Part of a small language model's weights: LayerNorm before each block, tied embeddings.
Each number is 128 + 24 x the weight over its row's rms, rounded and kept within 0 to 255. Layers, rows and columns count from 0. Numbers have three digits each. The size before them is the row's rms in percent of the matrix's.

# v: layer 2 attention value, 224x224, rms 0.211, rows 70-95, columns 0-223
# o: layer 2 attention output (transposed), 224x224, rms 0.181, rows 70-95, columns 0-223
# q: layer 2 attention query, 224x224, rms 0.248, rows 96-100, columns 0-223
# k: layer 2 attention key, 224x224, rms 0.236, rows 96-100, columns 0-223
v70 097:147113110098156090097126091098111125101154108111108146128149123125108142141148098108171120131131138091112166136141100148066175117153095109118131085153102092160121132146163146133161111131132102134114100137164135150113110151121142154153149131118176116131098134121160119143113120143134144152123170129182159181139124122101172124137119151114135156142109126150131151146150126104177098095120087117172126109095115100105130091140089125194153151183151153162142105105110099164146135084147168114115120149114151138142111161118123110079119141135130102153090110139145112187150142157078108077121093095156116148134124158113126128133161113145113127125102136126117140139143103131136113114137
o70 100:114163167108177112146136132176127113131133149127126124137119147143131149180136136139079168131122056154161071096139155122147119134126126144153154139126146126087154173135139107112090144153094126124125162103149089052126126109138119109110135109126104121134133076087110094126149119067156174139113115127132150119133130137095136106103128131099141121144096110138136073174159137128079163102130164151119123128166144130124091130142140147113118137111073145141135127161131125108124194156085070110150133143158135134129126120120126101128116144140091149095140126133084101125142111131171112161148149138118128133129108108119136128113099114166116121140148144124164097140110134078110136135111
v71 103:118092130148101145077176135153159125151071134120100148095123155138110130107127123114116139118130126130078120078119151109085119123138107139120177086133108145102117120109104120123155126139103109139116151121127182115127173106143108155103109121120130104096132142134154121162120127123131108109128104137106136102126158123148145102112159167130115151144096158136131120113129153113106105116135123092128111119189178102118184119161159102124145178171120111140124151176133111169138133144162079126173113084088143140174126100143119123123132137115120121135098168110086127134094136098135133096153161144108112137124163147152109107078149160145114158122142141102139150164147081164191130131145
o71 104:157124093122104136168128120150147129112149116100124117132118095097165090126159151114150100152138119157130115132100100177144165133108173072151111112161130112145138154110122100108132093121165126106137164122137104152146100139155155119125083173161149090170114069120098116120146125092121146145135126122115109139135145121118094166116136101098148120135155109124200125121110097124120116136112083121126129146093104133128144141111116153098111119089134151100117130103095083071154134107111136135153114134143131075090092106143124106170124137083130143121150150077165080114179107102146118081127127139148113106123129142118131115141148118149153088156129095120094107111143170123103112152138
v72 091:129113105106123123116133130127111153112176134132123137132125173088092141125112119132132112112123145090063131124118119153143128132132101128143086091142115133178135149125171118101132147130151124140134145120130096114165130136165108122128156107119108128144065112117109137148093145141157153113069122097132106154126126119095135128104159164086089118097104083073163153127145129148146160128107100137150122159087121160138132093148140086107109124121122137121152143115119132154124096158164124154150146151092172153105148151120086123135149151148154120145122112111138105142093139125139100128165118170157113179138100117095099157129121083183087136161104107184121126128088113139174100093094
o72 096:121168161153151139150114111127135134145123110097143138123156111149142132164089119131101202145094132130153125136128110149109130104164187148121127140114140103115156120162080116112098097129104133099145140144127163168122132120142138106162156108123173117125157119103151143143195123098163132139129136191141141126128127120157119117157132132157175158133147151135098130139124139125144130123138132128126114111156163143113118149139110164069168141158148138105120159100126129139132153124100146109175158103117149145112143078132167125112098139132155104098150086138119148134142117187141159147106090119073119122160136095152201092161154157107138124105150130097121145119157131138086092147135
v73 108:147109072124109128082130133120092125118105154125086158149154149083133139094099136140130128118134070140114141171110168099135079122097117129107167145118088127139097132153087149110182083147137164138107091091156117144094181142099112181099097124115134137134152138098128124128160128102118146142179131128120152119108110128119144157096123129129128146147141149135125135135155129133093123155125121123162113172131187131110129102132102094077117139119140150118133109130130135146139108157166131123163132101055110107137125088155145093137146141097111105163098094080088138119158126162082098142129144137147139161166155128148136137118127142144153126146137107127104152115163127147149122148158
o73 108:131147124130178134137126150105170058135114138100109152092094110146144141128151113081139116151101128110107160136118120114152164168152137097126082116157122118165118136111112133108115153113140088115103177149101143159111085128156110104128103158138098098156123124088113140142095090126136194113136114123117150116144175132132125147164165070104106127122143108147072120119099092117146139134132135132137150147106131116132132127119127159147107112133128153064154130110113149162110112174091091140103120163141132149134169131138090131119113091125130113128128155146110112118152093074164129144129107085118103063100115082109118110126132130177142123109133163082129119110119108127132129111127
v74 103:118118152112071193082163151138133157132104139101145112182122141121098120085130175107153164065103137139095147122092139154121155110137095112078148093098130147122103095194089126138083141169105111116136146118110120074138106129134150126127136165074117131115149154095142123122118168126126129178104120124143096072133126121150107127105140123085157087168171089129146143156130126155135121164142149139115139102133147094126138122135115128119091161130148133152131107111128119146124117121124130159152137137125137140149124127169132145094166134147130142075108128108087116120122121113127153142142131123119095125091139148134115153117161161175159143102082148141123083114129124139124131121145
o74 095:099098141083118139146115087103107135155124108144130111101133110107136129124123108119085087125126153115109110161143114115134153153082095158144105130160081136164146124110119101188152111080140138115127105186114093122155087089157134115114119119137123136101103105133120147094105132126115135160163132145123088157118143119139099143161124081104150151115106131135147089114105135135132153182138143081107102144118121152118119178119095118060137121132085137103154147137134112105078158108142138094147137133151132116124143145121128095104088133107179113173147113130117167115126138141168105113104152126136136137114074115136128130137114101125199093169091131168147142132106111108113108114099
v75 111:139129110144119130132122144095135125125110130122156176154135131141131118130104111099125142134150114112132169123114126153134124093116180136129146134177101070140108144134117138095094074138111135120120106104118123126126106163156135132152144163119122143135121102120085146146181103109121146144080111148106099128120145134116130157112132090113113111116116127162096131143150132117136125148139133152165108148115114101130140104135099124103131124149153150163065123104176116158118155123164110081142169143131090104102109083164130132121130137139144094151144117101109072106157100170157143166117143144119227107162083109133120147126177091180158121164147150139122128111150111159161119094159
o75 104:172177163128143120137147117133141094133129138129119147103168127130135161149141074130122124130106122111115120144182116112172121155140126131140154113106163135147116185140074129146091165154168140148160155164162170105133149141125090117106142112162099109146111131169131124124129132134111125145125155134113142120092140109165138135116159146173127090154163147132156129139134097136122169129111183126102132111079125156185095160106158143150116104113117141102155142116079167089154141102093146142094160150089125111114151175141145139137116137116130135135152118109159132148091151127091104136162144157106093128136131110143150108098116170107136119150081134099164126116073088136123122149127
v76 095:114123140167121123131137151117082085116098123158103131170136130163104174095116152121123149118111163127151162111115093123158137114162153111198145100150157162143103123097082144123120123152161131160158100107150122121140134102106186167110146164105164094133134136128128148122108098145146109143127091118117113140106106173126109137091139168151133145126137164154103071153116104159099072075131127168095122090127117112137143167108154124104140131109128106150110081132139108148130073120084151126111090130155150096100107169097120084153111106152139124095133171146111134129153132108166103135134110115112112167126117120131127110116095116136126143109123132148102113155157137153149126129121
o76 098:123142102115162146106138083168153177148127161127140135112130148086120092130144117110149153165210111117125066150111124125149111120123100150089139120137113105097138113155144106118127140098081111105088158141097116129132097085160082106093164122146079152150094140100131096100139139129092116093150174093149154109154102129113127113147123090129141097088156120146118182108113131116150123130112089123120136138133124165117116143119107117138113113121138119158161163118106112124090175162173113128098151152131103131109130137168117138141125145135136126186143104126187090102137103167120120142108144132150144112102120135118092114123119133103097126154151127122130156100156139131178105116123
v77 104:133108107117109145112128109132139107111079120115183166139114086125184132150135126111104093115144121179112144121136170124144137117108158098114133141175128143132171115132085139135135135167107115164117161133147115151162094113174115164132141115140110081116096112096135119094150140055154163121084110120120126124143131140091128151120123108131146123117134119135165167165157131105113143168159153115139152093089131114125125109096114106128104113120147104122058152128072102135186129108135154088101111115114155123162154174138111124108124114123121126110134164068161113106135131144142146128133123122122146097072113122123161143131124124127149142162183109122126133132097159119163110158135
o77 097:115153114154169118151144153123146131144172127112121148123184129144076126136132145130111099112096136095145107145112098132101116119139108145146110124123112149133134135148178073081124133125122137137148128106089102103139109114077198111142102148116124169160130160167138145142114115190093144141176110141107123151141175119113120111149123190138114161126103108111150129099140104113127127120084142116110132132088117121137124175128127149109155116123118104121122154112155155080141130124112177152113116121139114174102123117122137126142120151116151092167082102127168156136135125157095160142112140122120093157144096119063102128127122112132079131092088110146136126090126100139096180121144
v78 097:137118172100119112191128135140142112164130132144086105135074141097124112102160117100143173141105150073137111143130112105144088168129105125111126145096167152134146136114140088116128116153122134132100131108140125156141146118102108107141096115108108127126149140177155128162098116154153160101107149121110110136120120117143158118132178176105111111157126108134109157060166163114116144144131115104157113106133087107129106148119103155124081111115105142143150137147103148153143113106163133147177129093128127156073110121157139128106190119111117151122109160108085140089139145157112128138137114123118104141183091162119086134178100104118112149144076120117149126116126118124097151156109
o78 096:139092101141145147098097117089100128139124089097141125106136123122122125142130090138139107091119117144092140139153131190107143106116147119119120124130105165121134122141155185104142105054098112099129107123142133102092125148141139173139108113102151113093107157100115126120137116122124130118146140102167142109090105124116100171103124086143144115076122160150159103177089133139085126151080142179108135140127158150104148113143138143165147141105151109099127100124149130098109082136121130154111156129136107160157124125119153128150086139162128114107142101107130128136127085172107134140109176162175137116117131102166121106116134135158129121114184087089145131092170115130144096141174
v79 101:103107131117103126115150089140121143120104125119147097153136122134167130112122116092168112137106115106149108133144105127094156162149122144085148139148104125154134108140105143150150160105151099146099142137134143142120127097138108146132118153127131119188120121142141120128119119122126074131144117131143128093124093122133138152109120146162153076131140166138100116137177101088125105132090131107174146146122124073145132140107109108116188108124147113117175115149142095103113116164137093097171123173093173141121110123122144149100136118142142148135116100115120136177110118107163112060112136139125136101149168167129137057103141196153137156149153145153194125100092166098114122105125
o79 103:138142119134141100128137138077139110124129142172126153101127174107122100136143149127071122071153169114093157172069080135150148105055148149140105099104118117136129138120134118121106148122145134103132119124119112102117088112129160121127098142115141141118142120115128110136137099111129149125107153115082080164113113158112131127146121145087164139154147119168120134081078107161146142100150138138134143072177098111129132124155141080153126127067111105163157114125155123191139098124119140143107121148140098115164161080112153132110119145106072139133146146103097123099115120174128184139153103123124131153133118101119139133133145122115120104135121104112098126105136133128158144161105
v80 091:138113105128132136092088104128142101138132121178127110132130153163101152157127140087109113107160153107115107158116117123157130119100112120109121114145163185129091116101101121103109175154163134131097140110106131119142121103126122146134150133139105073113104127145118132170136134126147136114137150139180180125176152123139126129122115124095096170157117191130093138164081137157137153167150154148119151165092130127120118139104087139131162129149108103134099140137145138136138167086178094142084135075117161100114150108142132138144147132142093157111170112103094134160168123111093132145113124117115124091142104079118142130100157112117117100114191156123131152134172104103128161121146
o80 093:140161098109109125146122137102142091121145151116152151092087141141113098079134129122072177149132156146113153146167155135134096106112127096173152141093104105143147084131121123163120107107146106113144151154139079147135117150102133108104143120138134139143104134151138114090152147087121142145157136143122126152104087150091110103142139132140168135146116084099137175114135130172104094134121125147113136143153153130116186121148142127122121119102106134127148127117129164124133127192066128091104110112118130166111122169157152114135117156101153071159104149132172140130110079117139120128150184140097149130111178144125154098156104115096113148143092108121115109102129158153158097149144
v81 094:160110101134130148120105103136116162114123124154164179103106083109159143139138145127135143129156137106150150128119074138129130083145129145124138127136126083120105138166137125109149133111111124136139137109135119151103124163115121089163137084124102080129161130129128149161114151183146111145123143133094108096137151074176102131098118115121154120142121135144094097142153125141100167110159120190127096178130088133088097124119157150138130088150090145133113108122128107101148201110151101070092171105136126117150143105191093142118095139159153088131099142146114102122143127109122088150123125111122169155108105126140115161144176115125108131118125141148152160110132121139133087103126
o81 092:128157146142137149116146183080200148141089149142110072174114148092131140128117126133142145133116093135109125169143168131142120119114126100125116144109138169146142118130128116146084151146160173132156124148133110107128113109092141147108175167129155122117105123138113098096148089152125112078094116136137143113125142178127155111121133165093085168086154097109138130127114105112154119141130112131090109139109159154153140130134126068178145146101119112121110115140104162140143124134105133153162118155089103107130136166109149152129147106121099115094136150129152139122093152143099121113130127135091089120114114136141141098145114083119173160140125090113148169185106112142131152128181
v82 110:111168134109187077153140102109117118135130120125107146098154201124109089162112129141146113133137144145155121138099147129105140159147106118121069173133079153134154142106184113125160093125095138100150095134092111166102132136150142110085125110170139117155092159128152089145134138120112142147128093134147132128154102109090127099148132123121097131153108141133153146167142147124100117110141081137128141144117114125096105152114146113138157115120105098137128141108102142109101139111128135172144107132075125143096127115094136164144153125101093092137110090143162132113109148099113125128136077165114103173125141141166158108121193125121122084156088135122091146152150149106132118137161
o82 108:127105115120097148120087152167128064123141136115156094136096066095154179098112159158098129142117120112119117091120130112158118082132115146129154113136138125111101142100103084102107122120112159147126150093125116125127100156122103123103133185089117123105160145131124153120097161111146150107121182132126140123148167154149169086121116168115146105135136121112122120159084128143159131141120148129114097129100136091102164140135100141112159119105156147106147152125150120170169138148113103110159119140137163139164115123158111081148159153184139133121109118108108126151165126103071109092102164135095129131151154136135152140113144140130138168097136148165142109080134106121152098143086
v83 097:129086121132130135112120137130106126108112105094180120117164119155104164120078124086100142177148111136143139150127105131111149103156164174147134097103111162111121129146115116127107155076115136116161102098179102126121143136116118122139155167125093136155145115143194174116141106121125132146125134130135084167117114130137133143143073142124138125133080115131104082165105174153143150133137153177110112136138159162141157146128109140140125124104090109201152111122117102125117115125102130129082110094166120131145121145115139140078098154165093159116160120162115123136108107106139150144098158143097104141144108186121131141105135117100097099099124152137131141112142110089093154096134
o83 098:080136098137143107163158136158086082171098155173134116132099139159141096144104176149158104148113130107131135163154155110126111110112119083107142124119121137092121080131164161120118115125100120142120119108104144136140105114130116159110144086122167140127083086146085096123107133111116133151112091146092138109164151090160126092105162110132131132096167136129145136138128094100109052170137115089153159146105132186118152126109172126145142117154123142089117157152115110126088133119130114109129135147114094107149118145156150137150172113142158109107136167079096117081172147122116132134149106150131126095145146090101132119128122141158110158132085108133124132126122138140161111138121
v84 104:164118128147171124175132115135152117093136136134112127111167159134105095156085149150158132124152106109105124129133101175139143161156108121139142107103114154103162119168124112108114121111137134097141093108090144136144143127102132121153148099152118108074109169101128114213139114148158143125112128131139093144116129116115098128162097155098114132153110136100078104131152106095155139118148057137103102160100122133096063148153127159116110151164088148103146115112154123142110144149154151146168115095119156160127090139138152121126140155114086127119126138134117116120149123158143149141109095132127109141133113156155084121141118157111105130144133128151169155174130126131171072081103
o84 102:147136141130102149097126128153159154165152132108118129146113110132122118140184135118110126099112130132117146178125175122126107135131162130135093148130136124109125153059120164112192110141122143172132148126155127115114141125184140096163144157120135134130140097110159123102123092104169127115133130145115156129100137128143165112115155086138136153039126119166122108132111145131132136122178105131091123129118152131174151096150114136137134133116159140170138107146133140136163160107083110147139098156143153139134104154177118147135117118111157160119130100157091115146124133187124083106147190135123134116121154089153168111125170115160110162114102145120136112086117145157153123176148
v85 093:103108126098168152152113114094104117085160124135087108126112082150115126164165124154099136159115142109175123110135110125146170160129099131117086122142108156087148109096155090141167130143105144104144121165070136128127161117112142125112108134138139096141088160104139105121108122134119099142124094140168122091148115099133117117154118151104148141098110110136145115160101106140087101130114101144119137161119160116129127162095108140145133127145133134125122148139115134165137163123103184127177102128134157094122143098130105132125127108120063133127174116131150126166133127124117151147101113199130102193093123178120135109157112125084081105143117123146166135144116087092110097131112
o85 093:124156130108088111125158159175116149096089130134148137131105165127090146089123138105180086166175105149104129133088122143122110116117128142120148105133158136126132146147132170123088111126108114154116114127178115094146095134128168089150126127136113141122160098136137170116123126127134135115137111122143147151117116163172105144103131119101104179094105144167095160103144157118140157122124120140151155135136117127108138154127119110122175135151082140092141199130111147135147144162096142133122120075179125155181082122172120142155119181133134117126098107102070093123125145127097106127126118135099115110151152120131123146129153160116177145120148157142126163136131169143116120181153
v86 104:098141114126156102133113129122114095137141110125138090136146106136086129120111173157135118175165155161194100070102084114092106201130131121129106120107152115111139149147141114107142139116100131138143152110119139126125139107145124111113127137156163142147139120128147145130088105114102132076158156107142097182149103134147121108122124134162142109105116116144143146108108173138142095151121108106127143120151112161155108129095128119147139117134115094128090161097109161127170188122109173129116118150199203113095118108130105100145106134166117114149121086139144127142123111078175140128113119136139136114138137130128119140097139088120096101154101109132127163112084144125089093128141
o86 098:093090171104101155151125108165115150117151133119128136095126126132143108117123101088137155110130105077119120170121123138178146082130107084127129123075106189116128120149121093135108148130110115080080076100116133144092133141098121135138108153124097130122123101142122119109129169100150134161111101138101176084153079095121109127102144118094061115114135149115109138134113097132080128113103114155125118132107109132091114122150137119128140123125125175104109125148126117154127077120142141113125103077125135125106100142103135170081159133112142129113150134119063141107106181145112117133167079164121129169157109132135107127121132141094116166129151149107119111126135106165133144148109
v87 094:137161124111113133081163113146161100122115077110125104127119134106140121117108134097106141105134108083177130080167142176108123103134112101111107118148086162138159114153110138139107111120127098147115133176150138114110106116185084124097084153115167123149109125172130180129106129120147160166126134114103126104142119115111123169157179130087129127133105121098101150137132145125128098126152158112146132093153111156185150125129135117088088142101138153129133128144121154163143137169132156134115163137129121133104146092139126169119129110117150090134108134105090151081095116131141134095143141127136134163118174145129130124111079154150173125165054130108110164136135145148155133130155
o87 097:093136142161128160194130139158116116110150147088133156100169132161133136108124100118138134106114118157110098111120081133099123126138134185135175175115127115174106145124111122140129129140147146096138092123141082130097130095121160147155099127136129186103146128146126122181132127137127132098139134125166148170105154104117159116149109116093134119132177139151177125137128107166169162154084125133121165153109159130120161130129146142110173103137188142137146127141124091157137130143124149145131104132134126118152126179074111123130153122112072143143122130124137104158165126158136142118115093139181090099137119125151131154083137123106105170102169137139146143091128135152096152101125
v88 103:133119128131106122113108155121138128149123148103122138093123118096148099143156120106157106157119144130126105110131168114095145129172069081139133124147133109111125125100153150112182140167091078139111155137119151134134120128144125115128095128121152158172149113113118173147115104148136154112171138141139142129107109110113103089112186158152138109143113116125147152115146150174140134116140151089128146102130098130146124131135101150118124131153101123082122127124073134128112136114148159143141104128109161117128205157109096115152166157135125145104128156063105135120145152158161190131136142138128103134155142118125100134173161085122178152140089083081140127132052124146142148128118
o88 104:126150130095128136113146131119109141067110113108101116133147112142089115158131128129135154112150124108115120117151099180125157153105160124142121140125109121104131135124124088142111133098151109107123113113173125112075123126098194145152124100147078130134138144172156095116155168133131118144151139104121167141115155108130154143108106140133093137146123121134108143150114146126095139148095075111141116151110156133101094126120129115126119132127139175180135129129228152149164107116134086122147097150143126195137123126113166112120102113142114096138159093155135138125109133089122100109117106110119129154115072142141155136126102150132130112129135169143140199112153160144098084113182
v89 092:126097140107133135165146116157107105128125150116126144140108135113132122126157092126186080152157126138159097107170135123163129132118132130113100159108130157120148105170144164136097142122159123152154145112134144122160158115120175154107133129134113120115154176135130125159088085081117166132140122099098114187105113095123152128097099128151132098141136116102147187096145172122141183141082115095155105111124135153138093131114152125096128116137151149147109172140112129132167153088117117141139125108107134125125153148098127095154134081109111104140086180122087124101148109125101129124109076153123082166184118115160119115133127101086094118134127144145140155102113104134126177129115
o89 092:117119149119114136138123161097154107098211127163151128095128099150132141124128127139120130120151113110142122110118119108076108133145083107131100110137145126154106119116127091052166139098113120112101144149132142146134129120148114143151087133154153141080119102112082145112163100152147156174155150148131161123104157161114144138146145149133063152112128124172118094137106158152087100159154133185156110145109116101135163125160128155144091153145108151126125145127127134112162090140160138149097165105111128155126101153150140152146152133150130147081112152140145145135128117189156101098133123116147168128167131126129159140167097096119158119109128087110094119110128145152145111119160
v90 094:094152155121129141179137115145152162130141138093091119121142143145120135110123137108115124154095079154157110139105128162073115108153121129153128108106170118133101089106079132117114174113134096137107151093182135163140106118104135136132138089159122112140168129162125123102116132102131092108154175120078085121141115099136104131119175126058111103146126167117143091124107081131123059160096140097142138157141129139144110146155157126090105105134093107151114153161131123126104114141065140153134106126136163118180116142139155125170104149114130163162136116157118156093130161103123164118119134083112121149137154161135138148148128105109134114114106133113103124106150113119119131116109
o90 099:100091112131126121112140084179136117055103138107089129113138128128136154127119158152123150147121170123112114164154110112124189148088135104100113124101104144139151147147134089148152128121099139123092089137113143075132170115139153124130144167123161127133101149095151081146112111130108144114127090128136152130078140120110134112134126123136085136152151060126098134131143141108160127134130121173156144126156147121087144135115133157143146119126179119128135120130156153133154133126180121120154103163167123110131111148107098137082181125121109138115110180148123141157144100142108118113102147148122111127130104108162098117088092134088095111122175104165163118139102183120150097108146
v91 105:127150100118157102159105093116093125156081090076134144155138125124129133166137148123111144132081150128189093075112095122171137139142087121123069135094075133100113117139172075120095101097158151149118118146114130161129123112158103116103116099150103112139111150126115132139129120145188150122137169149138153118144135117108145113121122132143100120109095086138096159154157139175145132127086100176100142104125127108123145152092085124175131107170146121125103142077141148110140148139128160175123139146168129126127107111096132117102094102119161122114160142109153134119138160133159123098157109149154100112150120159103160107137129126140131117112151152135118105158139140102151120137101
o91 104:127143149160120125121136160102157149140176136150166107080156164131142146138119072175143133126152114100120152136128137087094134135138116113117161156125116144125128144152090155125103131145137124140124125126165094138131087135138118111150150142137133136118104109121137153136145166117067116101141105121116147151117180114122112149117181141129128080103154141078166114114137115132101131150145108122170154197167134131110127118166092142105131165111126087131165100187109146196105088121156126123166107101098130141162132111121122158197129154145144151163098105119145090125114129116105125122090135092117125141137153132130156139162130111108099109125144140161150146069124137113120119150130
v92 094:097129128068149116132109121159146095121161126128113144115142139136093107146097086152168105135121146129130124097141117152149148148111128149131123164093129128120137116121150065149157129141163143122161128096117167073073112143120118113102130095135165124158175156116110115173096113138120155124159181134144142148109123155093093116105147158144116081103110150140149118177132128123117139092134123138128149122156141104103130135151153090107109145144116115108133158121137116130054130106126127186167105129120143093112129163130105127138133142113133193110137148128117134133077129129106088104128078132097096178129106119156140129184123090134085166144096143144139128148121114127126097104140
o92 092:149132122125126167110127090111088156131080093161144121107109104105174171135136120126093156135186129107089113134137146131136160077155154110119145095121092154153167123105088137114124121110095096112119123128147096139141115096120090134149104134123114121109112107111140116150162118145146097155117113116092150142140115130117186139112109090109130161115146135137103084075124123170090118128127108103164055141116106081176112108099129116099139103154113101163148112136100165133176151183114138107137155105139139161128058105110118086135130158129113118131130126142095122155147128125125134160089160128108139119133161135106109160126154167134134121139133127108091151140161121138111125134113
v93 094:142122143140121146119138120115117103116105109127160132159153120153147186156123120134170123120115108161096136097155189164207129139132120162105120083121140101096123110122090105124083149134132110115142106118094140126122110152116128147092103114130150177131089135124143090074120151129167112105145122096101097135155089157145125157144144141123122117101115150118119123153113106136200093123115116144105133123134122095140084141126141158157174162132124120137146089121111140152114118108144120133092139120172135091154123142118128125118090130139109146143156098190124144102117093065129138143171095142119124144128115171141123153149120095150136099130108149166183137163130162125141084115107
o93 094:098127136126143098137149132135144157136147159153108133147136134138155107118104139123088137117132139106109128118145104123082122139145152129113093151120087114123106137118140125158137110140105119163110101115123081128148157111148134148103136135154110086119122107118092103128146127128122180114110116181179167110121129076161060123090170111106138086144157086150112103120100136144076133144154138153097142137117109120119157167130086117088160124105101082153078163129146085093142155132168138145094124144115115102115115108118134110139151142155121153125134094132105163118134169089116107141100168093121147104150164062107105109147104162109125133146097145076139108141129120141162098116114
v94 105:130145129111127140161120113097110075116129139123122079043093112090133095152170152187147124127124142115105081146173133115131101111148154147104156076113126137116153131114143148123128180156096122082116129122165116102133113125131143098125101118149130094123128142128161144131089105147147157138141166120125130133137181132121132132142119134152111147120122139137121161103070159116148122122122143131127110133142142132100140122124159145136087118119088154114152172105121131141131156081185088138131107121188137139128109108165132129146160111135121134119092162122109108138185127124127180139129101142093130151155128097092160099109117136130120157089096129145115127127145111179086168133166
o94 100:147094121146092157079123129155117142124143127184097123166115132121138130145102129153123121139129111127134134121169132099092150079126096099185121158140133161146109140166110154101156075100132127135141154104116159136085112139120146131144170160113136125121105109152079151089129138072112099115159107139122156137113080141114127098131130133107082119117146139114157103157185122156087097147113121150125157115157111110149154088121104106110133139151178133089106126115158118082116110167069137161104197098108100180133137151090131124140122118098108136143141101131118127131155142126156131127135154138125118109093095168133095135153124126157162103145135117145116141123123149164148127136141
v95 103:174122132145096111112131128140143123101135098118139154140127135125150107094090145135114135136122122152091150120113112109162109095176125126124114113097128112104146138148115075133096142131131093137223131116114123125097086170148115106155143154111119148132154166123124078150139146143150110131116132179073119150130142148142088139121151082126136143076144126128137067177125062146104103146165151118119125124102149093137082154124114099125135147112110138131169062125146137104120133170107127093111156118137143128152095114136077133161100144152127120134175122123142142119112116114124169128131148121128117158112120162130137167118114125168093129119100135173154154133162110098157141120136
o95 096:115158111162126121145138122128147122133118159115116082158137104140123124157099106123123130083103092145147101153144109174128128134100154197144162129109082116110146133130110185134115140152127132123112091119147148124140183130119141134095149149141115103114093103097152165088144130168115138139109126112146098129159131072144151119151120170104128141150190185115060160132130124130144133123132130103061141136116097166112189073115125127111128128157110094134133161145129157176119153134124170110109095170141129097124107140103145106151099146128159140132090113153111155119154129102146096093115173133123084107129148121138108103121135156116132122121114125132130124126132167150120157101134
q96 102:182167157166158172151091105133130140104133167113186154119129145112117111134125100087192164117137116127135185130146128148100144127106131114134115125110122097198102141128096148124091104119116104132126124138173165114109118145133145112086128145123154144158121137129142131100104104143096137113100136122131132143069137133153097137071112159149114086155139126139173107088140108125157077168153163125103154164108146116124157129137089143096093127161174158079115106153115129142121122171128083115095126103155140098132133136134099109129138107181116100128122130124109126111128104136125112120090151170108139111138132144126116131105133082126088114135136100109136124155145164157133117124138
k96 106:099124079145125097087173113145136103127185152130108118160123148162148115117164110174137178143117095112151135154103142116183155117146152121065144124156110081116082156111144130146124176135151129118139132161120179113129136080145136126188140100136127107135117105126160158141143111123153128120128117156125171139174134124128117104101140115164156132176144059095102132146099154100140138138158136124130080160157137126112114084128130122122117131131146121147143089173107130103109118069135113146156098163101107126124087106112110101145158123130132160091147172139119103154111130143103126122153123146119136126133143125124137093094120119122109113168149099113135127113139106152161096137125
q97 098:135148114074089141166108145123155130091098120149116132101115102129149149161129120107163131116124093137112147097167141141075158107143147115089112121182108162118166135117096103161101163148108144098140119088139167162132116131178114079166159107128141145131162149171155121139135149156070096149119138143134100144126120149134126154122110165160120144147157121126120170158135098125086141121104113160128117114114126091163107105132122133193184094136134142140105100136154140122116105134130124137149102108105070131159110103136152143081118120105114099111131117150114158132126107075093140123141135172127166127091135123120102157138133115093132159150097128118113111127158155152100132134100
k97 097:151143125109161142098111112152133107125126176134119124153132106083079113132114115111115106112129089141088124129107135137146133141109101107130136115112172140113115094094110121159129152073133109123118117132173166095148142175118153109166100143148133129186125128149116147143118146105107172107103130153065102107113081145150122140115131115151083118107162129154077158190140128128115147121110087129116090179099091142106142148149122081133152104133136114122117139101105102137097177119138147121146130169131119151178107085103153154142162130083144137105163134138148167120171117091142117143121137150125109150156122141098149161103109083114129134136144117099107136126160163132129087112120
q98 103:109095140105105114102118109169116087098149097101108144106160176110140127123143126099077151137135181131177124134099152165138108137128120123136103123175158121138131112091110158153135100161137179125125105146132136161168123117080123171119106131159167115124141142099126131145134129099174131123134210156121166184143128149147114111157093134116105124117137135143122130139153112141127120077096112122144137108153121146107113123146116161166144136128124142138129153084124136132111122084139101125132141133123137138114122158126079141133123137141138113146069128120115093108130112110111075143092060151122159103143130172113153100119143114108094089111086152164125154111125159118106155087113
k98 102:128122177108111114112121094103142151119107129163100114115110167101138171117155138104110167092135129144130164152165138162127147138130111124086150111113120138127130125106121138158149121125140106122190104127140169096140136179122160103115121161163074138108130114063156127119072126137118102100133112099152109146102129149083110142139056127122134121059105116157127086149132134097105121116150094152108127094118140141135134130086106138124159147170148140163109131156125108151157106151155157126084154110124137139115177092146132139105129130138114100132119147115148101158087124114116155164083149137175147151131078128137119096116080115107129129140142159123120117092115144120127116164132
q99 110:129146130141095077156112118132137142143109139099160132173150086125136128148124113097150171133142086157103128083124089113097110107117101137130154182146137139110123082152132124107121154137166102121145160167161097148139141185121152138106169146144179146106162131151109109160136095131099094123121094153170123113111102089105079153155121117106097161116122122104150128106099089142135133085115130140166144147139090139090110090136120133124143112159122160131119155113141095109123088164140148126142097129155156117127119123111106132154160109141095171109136123140155112074155110154110093132148115169098103110133115160096122151161127126115171094137135153134170126130083133145111155109143
k99 112:149161118153112089144184143110162101090100116122147119133174115150126124162097101108178102148084108161152113106177135115137113168134154119172141097129109112147164142146140118111090152107156127089167176113134162123111135124109125154150102150124111123128157111113127130101142129125114111042158095154105083128110127093125087143135152126113090111138104150140140140109135131157116126097124126130172130149100135114070080123129139141144136142124103150125104150090126127127136129144127108129159096203132118136119135140154154169106141106115087111123148121125141123126141150136138143177135115122143159116108135119134158116105118117141101150173136128125080108153120143111116045119144
q100 107:118182119119103133130150148135104119133137131115161204094135109118104154152116158136130124103181075152118077153147099090135084148145103138114139138091081136129107118109123090112131107132121154146137162129121173124128157120138138117128110157136138172081124118127113194180090145135128110117139131125136130122102120158091155098107163113158114162141127150147144098193132083111169096139137153121131103138163167127121147165171065116131116104104115121086074139129133117117169101090123134118116122163137107121132132163126134155151108123084133136120126106119108113125138135116124126125114147107144130132166112143124055107141127103132124138120077133120124131127157140156142104156122
k100 103:135136167160139115134140105169110097124141142135105137125132122140133128161158161127139115107122154120138130107157192107172111158118148136171112110135111122096105116154153170115143156137102143144081120099130144139088146094145100120128137109105099101117125146162120159102152129127102129141134116163164095103159160118151109129096106166119077115126152162116139121163151117100116143134160090105098097109125101117140163176145164152161080125099118146119153131127149086142119140120128111079130130109119145085115081166120127127151120147150139133078148141103135155116152150094098135107102150118156145148075068137135131136139122116096166137132084155173118148084122124094081090130115